From a checkpoint of a small transformer trained on Wikipedia: a variant of SOAP for these matrices.
Each number is 500 + 50 x the weight over the matrix's rms, rounded and kept within 0 to 999. Layers, rows and columns count from 0. Numbers have three digits each.

# gate: layer 7 MLP gate, 704x256, rms 0.151, rows 237-243, columns 0-127
# up: layer 7 MLP up, 704x256, rms 0.157, rows 237-243, columns 0-127
# down: layer 7 MLP down (transposed), 704x256, rms 0.15, rows 237-243, columns 0-127
gate237:518575492414542462600544535446531473559535511559607521424492482530449589594542558434511470507566492542480491462499475448487572446485479506398602522531490476514525608501464505568489482507567451466517509492508550534525381449454473528520464490578515499485439426480464511570541461608518481484544504440410514398568561367531508504476470548466480499527566485533511506465511451493511556513547
up237:505455429494479541540482489541536514481513483309472522499468462571514523542565541480444504482489528536541446544421432488599550446462556535479496476581532474524529424497447461442542505576469500497537471399494555519468541556535559536510483497497541579579428486570574487493493510450540511540544463439489514546387554454513538467510565543459482549540555509476458453518520486480581480510453
down237:412539500578594513436427522520411467546531501497528474512562424517487530503428458502575565501506452528519456494516448611483431494499406474463567502470504405541461468445526547466557470580470453597483557583467544424522516522691555522548561505543533555524509582520480497461448484495396511511392508491586561475457423579533485490536487454490451545572494431577428513503572421443505501518446
gate238:473508581438550486415608488494536542497436472517441475470524490471542497478477457530498502479403518499450521423470521516412419533503573560437509538473544531520566415503461611516411534553510498472591579513586519585505368466540512499565529469552500496498493461402467521559443469404438459493583565399493512550449483500505523499522487543476423406411498477460528492428479563474504421589597
up238:478477534490583570422495517522486511508496515544471430562512520511552541468562484564519468532464499534445438495471576473500501577429563442424530561545461528521556449445605499468517546430394611501522581496494435412477500586510512409494561477537568488526437529509525529504428486529569527506591587514478395573484440437478523492432396491557442482455482470478444476486499466557452460551578
down238:513516494492478571455467594542469501448477410525526523483539529497472530529540587559577416534472549518478549476527481492464521504522431571550478498510462548540467571589503473481403554481526488488463545541569505490591492518520518513505524521426561527532544521496522545534504440490509508512470513504440563487434448534457514548563440483516473445551535481451570539486453420523509507576493
gate239:491453572537474534435480444457518494450531480513520500582472572427504466504575481452467430538514491560614482528383506372581477525561493490429522546559482549469451449505493490494510543421463563389475545531576596540474484527499476467572575519554510545426469504533378584446444538435500534513517495512411563483538527462510488514472507507591523541576564577495466587555499490531408541463523
up239:513395573502489466574541578526448515517409603497591493482556462534469460634522528485500478509528506469465497490446546482475444480531548458495551614476514491593518530470505472505566532559529515529481479515484489495526501519533523561477501464541459496564430473523553472481491433554491475488509547582449498502500541464535505434530446561375487439512444496569467538494503492492503460466489
down239:469347546534579498513445466530516540446485462495467524510550426539475520549464512426517452523566417486493534528561490537461470487561551528484516430550564523459624511488518543525444452453476579574568518458517524456435528484350501523542550522546452476524541537453544503518525520434535483488470501481431417507545549400485452461454488598501504484485415474502533458548442561561563454441455
gate240:440562468496475476533635476525508556529519545539456506492500501604592558504474402509535531520539485541559556544445529508507551383449461489446528479549542471530516467572495452554497391453473521491516508436629583491532455400518536583496474493488379570434509449534427560431546564495567529482497518398481439482477555535429406346472436579526577594473524512519455526408564518533437528521433
up240:544556546585475469551523495497518470456563506432525572463472491427430545472567512564608500493490594517503566473511400536562501497475488505424537599511514486499470553502508506484500446497470501621453519477490540479527569487457529454481455547443535546405505560510520508497562405478607516449465578459499504447468631484439554501541478476567507527413482495511521512490560499509563486475530
down240:501582452512488536477476451500467442533473536419444502441480504562478549570608478502585483447549488524450513435501552502484473478560362470485460492562549487541511539456576557387475481549453508474460533445494503564524486519476459520429491529415339480489472548470542500375465464498619411430413517520541517416496534510446520529457561499526519509514421529469545504430455473466477471566494
gate241:517493457455504536582491495508552376554506463528510394539506539506407382530458484504527451482468509551503490552491534522512444486536473567417393590508533486601440477589461538510447433497491599521528572450495423511561552465517521528488519530506552472529503562470481485528493476542458485595443525442520545525478393547542526516448485553411462503471532537495585417588435512473448546520542
up241:540545581461516403558468488482528568481454490580469530507423492493497493560434482461434541560525442493572469434509472493528512562488472540479463495488567416403542463427559465612424485580503451568517425524362516551484519579528430576543523460544527475521522547597658533520561505457484557460566499498506474473530508556508561439558533585496506513540444595504502537470493522564455519534529
down241:527470528467511474520503423473554513451544528598520587479466499475530459460461479501519555526542469568519623399542417534507537488524565565445560501509493528596459549592527413563493452645556442515447486544452564523474553477483522470526603524551498446559493446482526437482500467406392509582570487438503471281475520520531534473436395564487508387515460474525633434532456523428586502477492
gate242:480550543474534542421415538512562391597520566509523479503427512492499591495564565450555511480525485512433584488526552496528486564484516479505495513499504485495508419532479505508564507525444487510532459560505407551536471523466401436504551577470529525452422580421482464472450555506597440564458399510587528491491454569525542478481554514502431494414542527579567458494526450516470531486485
up242:452484511473459515451422452456447472543493503603526485498473497453480545562415593444507589509421473520513575518454481555418559531545469523481544465464518364484432410483470674465561537447472497444496527537501509507466524508495544409543470518557571453485466468575512491556532605453543480536379478476491580571483502536549508500519424455482476558486573522420490447549531555538521534523536
down242:477584504549513568622459453507493450440423535419479568512489474565505564437411525475560518516517445493521502442502501544503519525519539438560491590519565571545441481536435501523594461516434520561525517634596476471481607522342478501523524621520598514446527485485444406504492526448489514586513459455543466561504566430474497535488426474554535423488492448476564486451553464470482499494407
gate243:493490611519439540483574475595554491530450515487605487524508502505444531505540487526475550436588450463534505520545456402599579592562479584499332482532495525443487478468475511544477508543421511417438483616520512396449368474500574513617517533463576447620409474549439471476507505426541618542475504501471480543470502519509495505626389541443421477559476516499494478489478464583527503521519
up243:575424574513537577480473510473566437516509504483524482542484548464483501483437543401501502531519419540407535501501449561423522423585448503429560557465549499550499565499451485511483484506475540556494480489519608408568464484381541496577512458556516574533509506505504446580455496512453443491541508438458547450583481546498390510622509410463563511531434454559524483410454431512476569470508
down243:479465423477425509523499516476501536599489502506480514464503478550449460493523465509472448487521490533453557440523464449517503531402498524484478451552465504455495503628559516653559473488403541519514500538465442504502519619425560472481493505462542378496516321482494550601507410378536490525572434471478485442498452546455495541555474477470484455484536455492522625506432466509482571477480